config.toml
n_layer = 9
d_model = 512
n_head = 8
n_kv_head = 8
head_dim = 64
d_mlp = 1344
vocab_size = 50257
activation = "swiglu"
norm = "rmsnorm"
norm_place = "pre"
norm_eps = 1e-05
positions = "rope"
rope_base = 10000.0
rope_fraction = 1.0
qk_norm = false
attn_scale = 0.125
bias = "none"
tie_embeddings = false
parallel_block = false
init = "normal"
init_std_qkv = 0.0298
init_std_o = 0.037
init_std_up = 0.0427
init_std_down = 0.0427
init_mimetic = 0.7
optimizer = "adam_hyperball"
lr = 0.00804
beta1 = 0.9
weight_decay = 0.0
lr_head = 0.00575
warmup_steps = 385
schedule = "wsd"
decay_fraction = 1.0
decay_shape = "linear"
final_lr_fraction = 0.02
batch_tokens = 131072
seq_len = 1024
doc_mask = true
train_tokens = 783100000
steps = 5975
dataset = "wikipedia_en"
Each number is 128 + 32 x the weight over the matrix's rms, rounded and kept within 0 to 255. Layers, rows and columns count from 0.

# layer 3 MLP gate, 1344x512, rms 0.0427, rows 1137-1154, columns 256-383
[[184 121 179 103 147  98 100 147 107 107  96 151 133  65 144  85 135 131 162 143 104 104  80 119  89 110 114 104  62  81  97 100 153 145 144 157 161 129 103 150 125 115 133 106 120 120 160  69  74 176 157 115 184  83 205 133 142  93 115  87 165  82 179 105 136 159  95 191 101 101 157 113  64  90  97 164 128 163 167 169 113 149 113 104 115 136  85 152 214 121 198 109 127 161 126  93 171 167 118 109  89 127 105  48 197 176 121 171 118 119 148 165 113 104 159  85 109 153 138  90  97 136 160 139  98  95  98 135]
 [143 145 154 163 126 136 162 126 145  70 113 142 105  42 146 110 143 128  50 135 125 116 147 110  68 106  72 138 105 124 130 132 131 157 145 157 141  73 119 155 118  86 162 109 135 138 137 113  86 164 131 184 147  99  94 163 148 144 106 145 163 146 120  73 158 101 145 118 142 131 150  82 161 103 113 149  92 156 160 125 156  99 146  71 152 105 134 108  98 157 137 147 156 157 173 137 113 153 141 170 114 154 142 105 138 129 137 152 121  72 107 143 146  85 134 160 159  92 133 119 182 148 120 142 113 139 105 175]
 [115 110 178 150 135 140 118 124  34  76 144 119 100  93 106 161 121  65 130 112 118  49 120  98  90 122 165  71 152  97 139 114  94  81 127 132 154 167  76 118 134 190 141 150 151 136 104 165 132 109 161 154 162 161 202 100 145 193 121  87 169 149 127  98 162 144 210 110 105  95 123  94 174 132 133 151 109 120 160 103  86 173 116  95  96 186 109 128 152 146 195 129 124 135 149 108 159 175 141 120 149 171 135 166 132 146 126 101 123  79 111 175 157 139 129 101 112  92 114 198 106 139 144 105  57 154 117 107]
 [132 150 176 102 116 126 126 131  89 102  65 176 166 128  89 140 156 153 152 102 115 151 131 145 128 137  82 134  98 217 125  80 124 115  86 185 204 132  78 200  71 114 153  54 174 141 137 131 134 109 131 119  90  65 110 101  77 111 158 123 142 115 183  93 178 129 118 116  84 132 130 116 117  97  96 140 204 103 154 139 167 102 161  69 151 111 104  48 116 133  90 101 147 110 113 113 170 127 187  83 138 100 121  87 118 121 155 153 114 108  96 108  52 149 128 102 159  82 157  88 114 147 176 113 185 108 130 125]
 [134 163  88 151 123  85 132 161  82 139  67 101  25 107 168  93 125 129 178 130  77 160 160 100 166 140 119 110  97 117 155 156 148 192 149 141 153 123 143 119 141 121 112 117 147 110  73 163 154 132 129  87  60 122 111 179 129 131  98 136 105 131 149 110 141 116 110  96 104 157 135 101  53  88 105 141  97  87  52 147  72 127 144 157 123  70 115  71 101  85 143 132 113 118  80  52 175 154 146 161 125 145  90 158  74 108 119 162 119 115 120 157  91  67 172 113 158 113 104 126 147  97 158 125 101 142 168 129]
 [135  80  43 163  79 124 154 138 142 140 152  85 131 130 126 112 180 101  90 144 152 139 170  65 201 124 156 120  64 169  61 183  83 146 163 180 147 104 126 159 191 154 166 117  85 146 101 114 105 114 115 110 129  99 118 115  85  89 158 111 164  88 175  91 152 152 128  76 167 105 114 186 170 121 121 127 138 107 185  86 119 139 143 144 109 132 101 129 157 114 172  83 136 134 124 127  58 187  81 134  83 122 182 105 117 141 118 138 143 164 116 116 129 181 113  79 116 122 143 133 139  88 126 154 147 142 126 126]
 [160 118 109 116 136 142 145 125 147 116 151 109 176 114 171 129 118 134  77 115 161 157 132 114 168 108 138 154 124  93  69  95 214 120 112 134 136 104 101 132 104 153 129 146 131 104 177  73 124 173 126 134 126 121 143 112 133  99 134 157 164 132 197 111  96 115 118 126 150 131  97 158 139 140 129 183 124 176 119 132 111 108 129 130 100 140 110 110 176 171 113 115  81  87 129 173 168 139  95 156 142  52  95 102 143 174 151 146 124 133 138 113 124 151 100 139 156 180 151 114 151 178 142 117 110 193 113  94]
 [122 118 118 146 146 152 143 135 102 152 127 197 134 138 103 117 120 127 152 147  78 143 121 124 110 138 135 151 144 140 133 127 145 101 136  84 141 101 133 130 121 135 146 100  78 163  95 203  60 124 148 121  75 109 148 104 137 123 147 145  73 143  81 156 162 148 211 182  22 150  91 142 114 114 103  94 123 159 124 116 144 178 152 128 108 132 106 123  98  90 106  99 129 113 159 119  97 134 116 100 105 133 152 119 100 140 138  90 134  73 135 152 165  88 132 151 157  86 109 107 109 144 180 138 123 110 190 126]
 [144 121 123 165 147 126  56 155 111 118  79 182 210 108 103 154 139 156  97 122 115  92 160 114  85 125 154 113 131 130 126 117 105 146 139 137 190 120 148 148 129 106 138 122 134 166 134  94 169 147 142 154 136 142 147 103  94 104 129 216 122 148 140 170 218 128 180 119 131  43 115  98 113 105  40 152 101 133 124 133 159 138 106 212 117 133 130 137 130 117 104  27 133 120 143 147 158 110 164 159  85 109 100 163 101 168 146  96 116 113 164  96 103 100 101 128 121 156  62 145 128 129 155 120 127 101 159 150]
 [116 142 156 125 115 159 106  71 161 171  88 144 149  67 102 131 153 105 147 153 174 117 161  84 165 142 149 115  78  95  84 121 127 113 133 123 161 152 186  79 163 123 148 141 109 133 116 158 160  78 195 157 119 139 184  84 171 157 151 157 168 112  95 141 181  70 142 159 102  50 167 132 144 103 155 123 148 129  66 144 124 114 154 161 212 170 116 134 104 160  92 122 180 117 170 112 103 102 174 153  70 177 132  95 140 143 159 135 112 110 173 161  90 144 125 189 142 181  88  95 140 154 169 112 127  88 103 169]
 [212 134  94 171  92 127 128 158 147 141 152 120 143 105 129 100 184 168  72  82 104 140 145 132  90 163 159 113 105 125 122 172 141  83 152  95 199 133 142 126 115 113 153 140 103  84 130 173 151 187 139 144 137 113 168 133  79  92 152  93 133 129 157 147 187  97  95 126 169  99 156  86 122  96 111 133 163 143 127 163 125 149 122 157  99 146 120 133 120 154 138 171 192 113 151 101 108  86 139 124 108 118 135 113 171 172 162 126 129 110  52  75 136  72 135 103 118 133 145  95 106 158 162 148  91  98 142 137]
 [108 167 124 106  81 147  83 107 177 114  62 140  69  96 137 133 143 129 136 104 124 105  67  69  96 118 138 141 126 112 122 124 140 111 148 146 134 142 110 141  96 150  86 107 106 151  94 139 244 109   6 167  90 115 125 152  96  78  96 163 177 193 119 152 123 120 116 156 127  92  91  90 104 136 132 161  94 151 114 107  66 121 154 179 116 197 131 118 115 147  67 141  90 118 159 109 146 124 184 139  68 120 106 103 208 112 120 172 158 139 101 170 133  63  98 111 156 129 102  59  94 139  82  91 102 119 140 105]
 [ 88  66 156 100 146 150  87 158 176 145 142 147 161 120 145 197 177 160 162 150 148 119 157  98 111 124 160 133  98 171 147 139 180 134 172 112 125 121 121  93 114 145 128 143 146 119 119 114 102 162  86  89 133 161  60 120  65  67 124  95  53 142 123 164 129 191 172 115 131 155 118 165 131 151 130 144 158 151 174 140 122 141  97 139 197 103  70 160  92 151 168 110 147 137 150 153 149 154 118 125 110 157 120 145 132 125 128 139 114  73 168 150 184 149  82  99 100 164 174 113 170 130 140 132 112 156 135 105]
 [133  60 108 102 114 129 124 117  89  55 137 163  85  78 172 117 119 144  86 132 120 127 135 111 150 107 130  92 100  80  98 115 124 130 150  74  97 188 130 157 117 138  93 117 114 117  93 148 104 139  94 121  95 160 105 127 153  75 138 167 104 119 103 141 152  98 206  49 120 130 153 123 109 124 156 141 134 202 152 102 151 174 136 116 145 160 116 129 156 172 100 137 110 126 169 110 169 200 172 131 130 106  77  94  83 137 173 127 130 130 127 150 149 145 110 194 100 108  85 122 135 148 124 103 118 178 120 127]
 [157  71 104 140 190 169  76 177 175 123  85 124 124 110 185 118 128  99 135 175 138  71 106 104  91 122 120 171 207 130 126  84 116 133 170  78  95  94 160 129  87 102 100  88 113  97  67 154 143 148 114 148 156 108 198 148  57 146 148 131 106  95 103 109 156 163 166 108  52 134 125 118 136  83 130 184 139 165 147 151  92 134 120 158 144 130  98 170 117 113 145 145 137 114 127 194 110  89 148  80 140 125  89 167 149 156 116 111 139 115 140  85 125 112 151 124 171  74 179 231 141 156 169 164 136 108  92 101]
 [137 166  79 105 116 117 123 160  89 151  95 110 155 194 111 114 116 109 130 104  72 134 125 172 106 174 163 113  98 191 138 126 123 162 125 134 115 123 151 124 151 152 141  89 169 120  93 111  65 117 173  85 132 148 136 126 101 127 174 123 170  72 131 119 132 122 110 128  89 124 110 117 113 181 105 131 154 122 194 148 143 106 179 177 119 177 162 109 151 120 148  97 136 126 107 111  77 145 122 175 144 176 108 136 145 145  93 126 132 203 135  80 120  74 149  23 131 121 118 157 143 151 140 105 145 201  89 151]
 [141 142 189 149 133 162  68 116 151 104 141 168  83 138 123  41 132 205 133 154 126 128 132 125 168  93 152 123 138 107 128  86 135 181 104 139 136 158 130 110 104 118 141  94 139 128 119 100 109  93 137 123 136 133  79 147 123 125 138 125 172 143 152 132  77 134 151 165 125 122 123  82 120  45 144  82 135 159 103 126  99  92  84 149 142  65 150 149 114 128 122  80 123 162  92  76 141 175 112 143 147 163 129  95 180 216 138 115 106 146 130 144 203 142 119 152 104 118 163 125 181 138 124 175 110 148 139 175]
 [162  80  92 138 106 156 123 172 208 168  81  86 131 148 183 156 140  90 104 112 116 148 116 164 105 105 117  84 131 118  73 172 141 161 119 107 169 156 142 136  93 169 187  75 181 132  99 121 111 134 171 114 136 164 138  87 173 104 172  54 127 108 151 120 122 154 122 186 162  67 148 134 169  44 126 129 107 113  86 142  97 145 124 148 110 207 111  91 118  92 125 155 125 139 149  44  59 117 137 102  98 151 195 142 155 149 139 108 230 133  68  55 122 167 140 132 165 110 121 157 110 145  55 130 127 120 158 158]]
# layer 3 MLP up, 1344x512, rms 0.0427, rows 1137-1154, columns 256-383
[[ 89 119 108 121 177  57 150 150 115  67 120  75 138 130 117 119 137 183 120 167 109 107 146 154 187 127 144 141 127 167 117 172 119 177 104 127 143 171 150  82 136 153 143 168  89  80 130  90 127 149 181 128 104 138 107 160 127  93 150 137 142  76 156 123 162 141 120 134 174 109 157 167 129 141 124 115 102 116 134 125 148 124 114 130 119 188 130  97 132 144 122 144 120  67 156 141 125  88 135 117 108 151 183  99 183  29 122  93 178 166 130 112 146 154 115  73 138 107 104  92 193 147 148 150 127 121 137 108]
 [120 130  78 200 167 157 161 141  76 191 155 112 173 145 169 219 145 148 200 163 150 112  94 131 156 136 153 112 149  96  34 117 148 152 100 120 118 128  69 127 134  82  94 134 150  78 100 156 135 124 122 164 154 122 150 145 117 151 153  86  93 102 120 145 116 111 143 173 125 124 107 201 137 172 109 167 107 104 101 122 147 112 115 118  61 136  93  72 117 177 143  88 169 124 108 152 121 140 121  81 141  83 110 188  91 112 108 101 117 186 132 126 120 185 121 100  93 140 181 162 120  94 159 154 169  96 125 111]
 [ 83 171 200  77  91 182 160 109 142 118 118 164 133 124  82 160 169 115 159 113 184 151 126 100  81 115 181  83 110 119 148  95  88 136 176  90 157 142 108 111 112 147 129 100 152  95 127 146 123 138 132 154 167 134  77 178 104  96 121 145  94 199 173 174 142  77 126 138 161 132 114 134 118 116 135 111 214 151 166 165 112 149  78 173 123 113 109  71 113  86  78  91 165 169 132 136  82 162 125 156 124 116 151 105 145  81 168 212 162 183 179 159  94 149 172 180  57  88 119 108 134 185 125 113 130 144 101 176]
 [134 127 121 110 170 107 137 140  71 143 107 106 119 121  68 128 164 102 131 125  94  74  96 146 155 181 125 168 123 139 173 125 129 130 166 163 171 143 126 117 123 169 145 117 138 139 122 120 159  53 161  90  94 101  92 116  71 154 209 138 144 229 111 150 165 111 123 212  77  86 157 109 112 205 155 104 150 180 200 157 120 159 165 104  82  76  81 131 102 174  97 121 197 140 158 143  83 161 122  87 106 165 156 133 147 113 147  88 136  91  97 110 156  69 103 159 155  92 131 113  52 117 143 109 170 102  76 105]
 [136 151 140 108  99 123 160 145 107 136  40 120  68 124  99 125 144 105 154  98 133  95 170 130 119 127 123 119 137 127 146 177 121  96 119 153 181 189 143 151 122 167 137 138 141 124 126 125  85 175 138 116  48  84 152 105 121 129 243  97 150  64  93 111 139 100 141 129 187  95 110 162 152 159 126  96 145 158 139 199 153 151 110 122 168 145 156 119 119 109 135  89 161  69  83 105 139 146 144 153 171 142 103 103  77 117 112 153 156 102 170 139 130 134 116 185 134  96  72 104 208  23 198 126 118 167 155 176]
 [113 163 164 104 107 137  96 122 100 100 141  77 197 137 128 163 152 151 120 133 116 176 139 128  72 175 121 173 115  90  99  85 140 136  98 150 136 139 131 140 113  99  92 142 195  89 155 105 121 116 102 104  86 148 128 137 135 185 110 115 110 187  66 136 181 105 113 162 112 161 130  83 135 143  53 142 100 184 134 217 151 129 127 174 131 108 149 165 115 110  92  93 145 134 113 159 143 108  73 166 162  94  37 127 162 120 131 131 164  62 145 112 114  89 102 138  39 106 136  76 124 158 139 102  84 113 164 104]
 [124 128 182 142  84 139 127 165  46 138 161  72 114 168  71 130 135 125  95 143 114 116 156 132 109 116 157 130 137 136 132 171 137 147 162 175 157  98 132 138  71 141 195 110 141  93 170 136 149 133 144 106 107 131 101  93 133  88 171  93 139 134  84 119 117  98 168 171 164 134 171 148 153 113 173 157 131 143 123 164 131 134  99 115 134 126 116 126 196  97 158 122 146 139 138 125 142 165 107 152 151 130 108 100 179  92 114  92 169 176  90 118 141  94 139 113  63 124  90 120 119 155 146 101 143 126 145  83]
 [127 117 108  73  73 126 112  97 143  76 149  72 126 112 142  54 164 146  63 123 113 117 131 113 100 107 144 102  61 120  81 185 122 159 173 119 117 121 125 108 127 154  86  96 164 117 154  73 141 181 114 125  88 122 146 156 134  41 108 117 151 102  81 109 146  91 163  99 168 118  71  60 119  87 129  77 128 128 119 140 110 144 141  79 226 140 161 129  96 114 195 117 146  95 135 184 165 138 108 166 119  87  91 168 147  86 125 177 135 126  90 128  92 122 118 148 104 180  71 132 131  76 151 141  90 156 102  72]
 [137 137 128  91 108  93 137 130 151 118  94  74 106 118 100  84 144 104 122 200 167 100 122 169 176 142 126  82  79  84 182 126 110 117 163 125 160 112  96 104 141 189 116 126  91 108 122 135 174  89 158 158 147  91  49 136 120 175 149  72 149 134 177 162  99 105 131 149 105 203 162 159 151 165 171 143 124 124 181 135  88 144 110 124 204 153  84 176  85 110 155 194 183 119 170 139 147 174 145 135 150  94 151 105 139 160 159 167 123  81  86 153 189 182  69 125 108 122 117  91 118 150  95 118  94 156  54 178]
 [152 141 118 165 143 109 144 129 152  85  80 163 153 175 150 138 151 176  90  97 171  90 126 130 150 144 140 137 123 100 165 128 159 176 164 146 113 132 196 174 145 114  93 181  93  86 140  83 136 122 120  41 129 117 131 141 101 119 142 109 148  96 211 151  94 132 110 112 101 108 149 116 105 106 111 155  81 164  73  78 166 147 130 170  81 156 113 106 185 105 134 101  64  81  70 141 150 198 140 158 187 118  57 175 147  99 158 140  79 109 155  77 151 100 114 139 124 146 143 152 107  78 198  84 107 145 153 198]
 [127 104 120 170 162 139 115  63 158 112 121 160 158 130 146 135 165 107 106 180 125 155 128  94 111 166 109 138 134 107 134 137 111 170 130 162 166  58 188  74 122 139 175  75  96 143 134 171 157  69 119 149 151  47  94  95 139  85 161 210 166 121 167 157 163 110 158  63  57 122  83 125  99 173 132 103 109  83  48 153  86 112 143 153 132 180 111 104 128 180 131  75 134 113 158 146 106 159 123  98 154 102 184 128  92 159 168 109 128 151 146  47 178 201  74 101 141 125 190  32 150  85 160 112 102 134 126  50]
 [119 142  83 109  90 115 124 139 192  82 145 184 122 149 115 151 133  33  96 144 160 165 123 104 131 132 147 109  32 156 177 136 120 112 105 131 103 112 135 138 134 174 145 129 101 134 126  94 140 100 142 100  90 161 156 112 152  75 121  87  99 181 175 117 209 126  87  69  95 142 148 104 148 129 173  64 107 168 210 182 154  42 159 139 158 102 152 148  90 126  90 120  82 101 131 100 100 161  96 150  64 153 125 118 102 156  93 192 116 153 119 153 113 104 134 102 113 125 177 155  71 126  78 141 154 137 178  90]
 [148 152 168 192 156  76 126 148 128 116 115 109  79 183 174  97 162 113 120 188 137  72 188 113 152 174 125 120 140 193 136 113 113 139 161 138  84 165 139 148 107  78 130 145 164 150 137 153 147  80 101 152 125 139 171 145 113 154 129 174 124 110 127 173 219 122 118 152 130 116 110 105  92  91 141 131 115 150 131 145 106  97 188 188 103 117 166  79 204 128  73 101 102 100 136  91  92 138 124  98 165  87 164 120 159 128 150 132 113 128  87 122 154 160 135 191 191 161 120 106 128 171  52 102 168  98 124 132]
 [158 126 143 135 118 136 131 155 157 101 168 187 120 150  84 172 115 102  90  76 142  83 121 114  79 106  94  92 177  82  44 139 136 133  90 101 141 135 106  82 126 104 125 109 124  99  93 109 122 140 107 159  66 123 131  76 142 150 122 138 103 161 140  82  70 115 111 140 235 113  98 154 172 107 123 105 215 131 160 158  84 102 138  89 111 148 109 160 112 190 165  84  62 151 104  89 132 122 124 102 122 115 133 108 170 141 130 128  87 151  90  96 162 158 138 171 135 148  62  97 128 104 106  95  99 116 110 191]
 [ 91 164 105 132 148  79  97 120 164 187 174 125 125 161 140 139 140 124 115 108 154 153 104 138 131 119  98 179 132  73  99 157 150 126 116 107 106 122 130 179 122 135  91 109 128 148 145 120 181 109 110 138 174  76  90  73 153  77 164 174  88  97 137 151  77 148 126 122 147  90 150 152 116  53  61  97 158 131  64 103 171  86 180 170 134 156 166 114 147 225 109 159 153 158  69 158 121 147  92 139 149 100 125 147 171  57 148 230 168 147 137 159 219 168 137 110 171 104 164 133 164 146 115 105 142 118 133 168]
 [117  76  74 113 130 103 119 112  60 172 139 151 138 130 158  75 152  70 128 153  78 162 139 115 135 108  43 183 132 109  79 148 117 125 140 111 146  81 156 149 133 181 156 189 128 116 162  97 171  79 144 199 160 125 160 146 111  96 106 166  62 155 145 137 117 132 179 162 102  94 111 128 100  42 139 154 131  98  97 176 174  75 101  69 160 121 154  80 208  86  88 138 159 107 149 139 108  84  63 155 103 109 146 121 123 109 124 186 132 176 135 165 167 125 121 170 128 129  73 129 162 190  99 176 158 125 107  67]
 [128 175 135 107 152 151  89 126 133 115 200 118 112 178 195 163 145 135  97  94 141 179 123 126 130 130  84 136  84 139 147 105  73 156  49 108  93  97 157  93 128 128  72 145  45 132 132 187 142  73  89 134 159 138 156 119 102 161 162 124 152  73 185 129 137 127 116 123 195  74 164 186 174 171  89  73 102 122  69 170  87 103 142 132 110  98 117 135 100  57  89 119 167 136 146 167 157 139  75 172 145 118 154  59 157  95 154 164  90 104 152 110 149 144 124 119 119 137 146 139 138 119  82 152 154 167 189 106]
 [151 142 188 138  94 112 108  63 131 108 137 171  76  72  87 178 184 101 136 145 138 101  95 131 108 105 170  91 126 176 155 145 101 112 198 145 129 118 146 126 158 143 188 141 155 152 116 189  52 130 118  47  87 122 103 124 158  79 165 105  95 121 149 118 186 121 111 118 142 171  94  83 126 119  91 116 116 156 172 159 116 143  92 196 138  46 130 107 169  73 149 108 146 104 146 143 108 152 140 117 137 114 114 148 169 101 171 140 131 104 130 109 152 108 122 133 158 156 136 111 150 120 233 152  37  70 144 118]]
# layer 3 MLP down (transposed), 1344x512, rms 0.0427, rows 1137-1154, columns 256-383
[[137  75  76 104  98 206 103 146 157  87  97 135 163 173 176 148  70 182 153 142 176 129 141 118 144  95 100 119 124 130 178 120 138  58 145 123 110 152  97 170 171 150 101 135  76 149 164 133 149 140 134 143 109 155  87  84 109 149 107 103 108 150 129 174 189  83 174  76 127 122 122 130 148 124 149 151 152 159  29 108 103 124 101 146 132 153 113  60 180 113 127 134 108 201 112  79 105 155 130 141 152 124 147 175 163 145 176  59 162 178  96  49 176  99 103 116 165 140 143 111 161 143 124 128 118 144 101 189]
 [107 123 106 135 132 115  98  99 149 143 128 132  90 154  81 179 179  90 161 150 137 153 148 126 173 133 190 118 163  92  85  98 203 146 138 191  93 144 118 110 155 121 131 204 144 121 138 159 109 119 106 123 108 182 127  89 140 142 104  98 104 130  47 156 143 168 115 189 132 144 143 178  97  92 173 116 128 175 125  54 122 119 118  96 111 144  98 111 100  70 103 122 157 180 122  95 126 198 167 176 148 155  62 104 137 139 165 112 132 138 163 138 113 154 165 114 149 113 159 107 129 107 159 123 142 126 135  84]
 [ 67 135 166  82 144 165 101 139 179 167 100  92 138 185  99 107 104 144 168  95 108 170 145  88  88 127 147 163 156 118 170 131 115  55 179 147 165  58 157 181  70 100 103 155 144 113  89 170 151 137 155 128  87 123 136 152 105 118 150 139 115 206 132  91 133 137 116 163  95 145 123 119 143 152 150 180 146  90 135 151 117 178 120 131 150 189 148 115 129 111 121  83 148 171 155 130 126 145 150 187 150  99 117  70 115 134 153  79 160 181 125 108 138 184 177 144  77 101 123 126 121 164 157 101  78 128 138 111]
 [129 124 116 154 131 129  87 127  88 149 143 112 131 145 154 100 192 120 108 178 130 121 104 126 140 114 214 135 135 161  99 122 122 125  75 120 185 185 202 142 147 138 122 201 161  88 146 128 179 113 135 132 152 117 202 163  59 113 173 115 138 118 125 114 137  40 111 132 140 113 123 157 174 132 129 123 147 157 120 151 119 152 134 158 131  67  85 104 108 126 111 141 148 145 134 126  83 170 148 111 127 167 124 139 112  44 141 127 141 108 189  54 107 163 107 109 185 134 128 183 108 126 130  18 193 130 144 154]
 [145  87 145  97 119 101 148 202 137 104 111 119  57 101 164 130 154 107 151 147 108 119 124 151 111 110  96 122  78 162 156 154 121 110 127 127 143 137 109 118  83 155 150 121 139 122 125 158 151 190 121 157 120 133 110 111 110 111 168  97 183  95  58 106 156 140 187 161 145 127 183 164 141 131 155 124 109 133  99 156  99 117 126 134 121 111 128 124 155 131 138  81 149  65 159 100 144 145 161 191 185 117  60 108 137 170 112 136 148  49 128 122  42  97 153 103 181 108  75 102 175 161 183 179  95 162 126  66]
 [140 100 127 130 175  90  65 157  79 158 115 139 183 164 109 163 212 131 140 165 115 137 167 135 119 143  86 161 114  60 149 129 116 136  94 162 142 130 152 104 136 132  96 180 201  75 133 138 137 127 117  93 155 146 125 132 227 121 184 159 103 166 147 141 169 138 126  98 191 156 103 165 153 144 107  93 128 194 164 131 148 128 171 161 116 139 114  97 122  90 144 133 151  80  89 135 148 156  96 149 136 140 115 193 185 116 135 102  88 148 112  95 202 101 127 107 112  71 159 143 137 157 144  92 130 100  92 165]
 [111  65 107 104 197 140 112 111  84 178 179 144 152 151 133 120 149 154 137 150  73 147  91 145 152 140 100 132 174 106 190  93 160  49 101 189 136 122 129 156  96 153  86 125  68 153 161  87 156  88  86 145 141  90  90 174  55 131  51 131 194 124 119  88 129 141 126  99 138 137  94 138 121 133 180 226 123  58 129 100 160 131 157 126 110 175 108 115 158 137 166 125 125  78 129 143 108 121 147 143 104 113 170 155 207 138 162 147 118  99 123 105 137 119  96 127 114 158 105 139  57 122 124 162  88  83 158 134]
 [151 164 147  98 116 141 140  99 144 113 139 125 129 128 161  51 130 119 112 112  82  65 121 186 101 147 168  98  89 165 110 106 107 124 175  73 147  86 119  52  95 111 135  81 182 140 135 166 154 107 117 101  87 104 105 128 117 122 149 143 131  99  90 158 117 116 133 166 122  88 141 143 131 107 104  83 124 176 160 124 210 137 135 111 168 142 128 124 122  84 141 111  24 110  54 124 106 161 130 122 137 116  71 147 139 137 144 132 114  83 138 144 140 113 134 141 156 145  71 132  99 109 154  53 153 155 116 132]
 [158 123 107 150 132 105 173 171  94 157 111  91 111 120  84 182 211 121 160 106 109 114 132 154 138 164 188  95  80  75 151 122 110 102 151 134 181  64 153 104 139 183 163 115 123 149  81 165 133  91 133  84  82 118 117  75 154 170 139 102  96 112  86 188 172 133 131  85  92 159 101 167 103 134 135 131 130 141 132 149 144 111 154 141  96 178 108 107 115 123  90 190 103 113 185 119 140 115 135 145 177 139 147  87 143 122 182 112 140 121 126  88 157 101 121 143  78 113 145 154 139 143 101 140  86 119 113 129]
 [ 99 130 167 133 116 106  85 166 130 130 158 105 101  95 112 114 136 144 122 170 113 160 187 110  92  90 125 101 121  88 112 151  92 123 140 127 143 182 186  89 105  61 137 106  72 104 143 112 112  77 108  75 121 148 135 121 107  73 123  51 103 111  96 109 154 121 131  63 146 153 183 146 134  37 130 114  88 180 105 131 144 110 190  93 121 166 103 126 165  90  96  96  63  52 159 135 115 150 111 161 121 129 164  74 111 142  88 131 166 166 152 169 115 178 131 150 128 136 116 134 152 180 138  21 104 101 142 115]
 [ 93  86 125 153 131 104 191 154 132  27 140 137 170 105  97 148  65  37 191 173  86 141  87 125 102 188 108 116 122 140 109 164 164  95 158  79 115 133 153 128 120  72 111 122  78 137 135 164  82 112 150 160 122  53 117  78  98 124  97 140  95  64 153  66 122  89 145 101 117 105 132  94 171  95 129  94  85  85 109 142 143 156 142 146 146 171 138 121 110 151 167 175  66 144  86 164 125 129 135  84 182 124 148 115 140 150 136 130 144 145 186 113 141 105 100  97 121  84 185 159 160 140 118 145 138  82 154 122]
 [125  83 134 128 122  81 123 120 145 137 189 144 130 112 126 100 141 106 197  70 178 138 138 176 145 115  97 124 109 100 123  89 136 106  98 151 163 110 140 199  87 115  82 122 174 126 171  84 127 105 158  36 108 144 115 132  86 105 158 135  84 105 129  83 138 191  55  81 133 143 126 185 153 155 181 103 154 133 154 175 122  85 152 143  61  73 111 131  81 107 150 142 116 146 184 137 133 115  55 108 134 155 118 163 158 215 107 136 137 166 105 127  95 113 102 192 101 150 181 151  70 152 163 126 106  85 187 116]
 [179 120  78 122 149 144  91 121 166 154 120 147 188 109 202 136 174 107  98 171 117  50 180 141 131  97 123 112 131 164 174 100 115 173  66 111 144 135 147 110 118 128 146 155 139 130 151 150 170 207 159 119 174 178 121 156  44 109 135 139 149 137  93 145 105 111 250 157 145  67 173 132 128 145  52 143 131 109 186 149  76 139  86  86 176 162 103 148 147  78 155 101  94  30 131 131  89 103 116 132  52 184 153 160 147 137 110 108 123 147  77  50 183 129 101 137 147  91 139 111 114  83 121 208  81  83  98 103]
 [100 118 156 169 134 107 103 155 117 135 101  82 156 134 126 173  55 113 159 129 184 132 127 123 112 152 123 121  91 129 157 104  80 142 137 121 105 101 161 126 170 162 154 112 143 112 117 129 147 116 161 137 113 166  77  88 160 105  51 158 190 134 119 129 166 144 182 119 114  82 151 118 130  97 142  62 118 154 149 145 149  86 110 138 150 121  93  93 128  69 129 122 114  95 135 188 138 121 137 126 171 129 147 116 142  52 106  91  90 153 161 107 145 141  95 119 146 115 159 158 135 134 145 240  76 141 151 152]
 [ 78 106 137 100 164 123  89  94 122 195  86 129  93 146 151 179 163 147 179 184 135  95 158 154 119  69 165 141 149  78 161  93 114  99 101  88 109 153 121  91 142  90  85 111 183 118 129 120 164 102 126 148 134  97  86 107 101  90 143  71 162 131 153 136  27 128 181 124  74 127 162 162 110 169 120 110 170 128 163 132 126 143 144  86 116 127  62 142  54 147  78  95 125 142 110  93 166  84  96 147 154 101 135 144 151  92  81 119 130 108  59 162 117 124 125 140 152 111 114  74 114 121 155  72 114 108 135 103]
 [137 119  69  93 112  99 171 179 149  80 131 150 138  32 117  45 227 121 148  88 160 123 138 134 111  93 168 127 161 131 125  90 131 150 120  48  84 180 137 101 163  90 152 107  98 124 162 116 118 162 123 168  72  69  73 152 184 151  84 167 130 167 144 117 152 139 186 134 137 135  95  92 103  59 129 138 133 184  75  93 153 119 118 118 137 177 140 122 157 169 164 165  73 145 156 124 120 115 142 110 119 102 151 133 164 150 116 115 136 100 147 143 116 173 153 178 103 116 145 118 113 128  91  58 128 140  88 142]
 [143 171 140  68 181 121  78 143 170 129 157 134 128 158 155 133  71 103 138  18 151 126 154  76  71 165  80 127 100 101 129 159  94 135 138  53 103 132 134 145 103 105 131  99 120 131 165 165 149 104 144 133 108 161 113  96 112 194 116 168 124 123 145 145 122 146 156  91 131 166  79 165 169 104 188 105 140 169  82 148 145 149 118 113 145 122 114 152 103 100 117 173 173 120 221  90 125 101  83 136  85 106 128 142 181 120 129 120 109 148  76 158  90 158 130 113  56 103 178 200 106 129 162 149 130 214 133  97]
 [109 108 117 193 122 138 152 110 134 134  48 142 103 133 163 164  47 127 148 182 104 145 132 125 170 155 141 105 132 181 149 176 168  98 106 201 128 114 107 110 104 181 149  89 177  83 106 196 113  95 114  79 192 204 117 163 122 129 113  88  84 170 153 169 133 130 182 202 160 105 135 130 134 145 118  60  92 117 149 131 126 167 168 137  80 128  91 115 137  87 110 138 143 144 135 114  82 168  91 107 129 139 154 156 160 130 139 173 161 102  99 149 119 165 128 156 170 120 161 111 154  93 126 144 105 114 115 140]]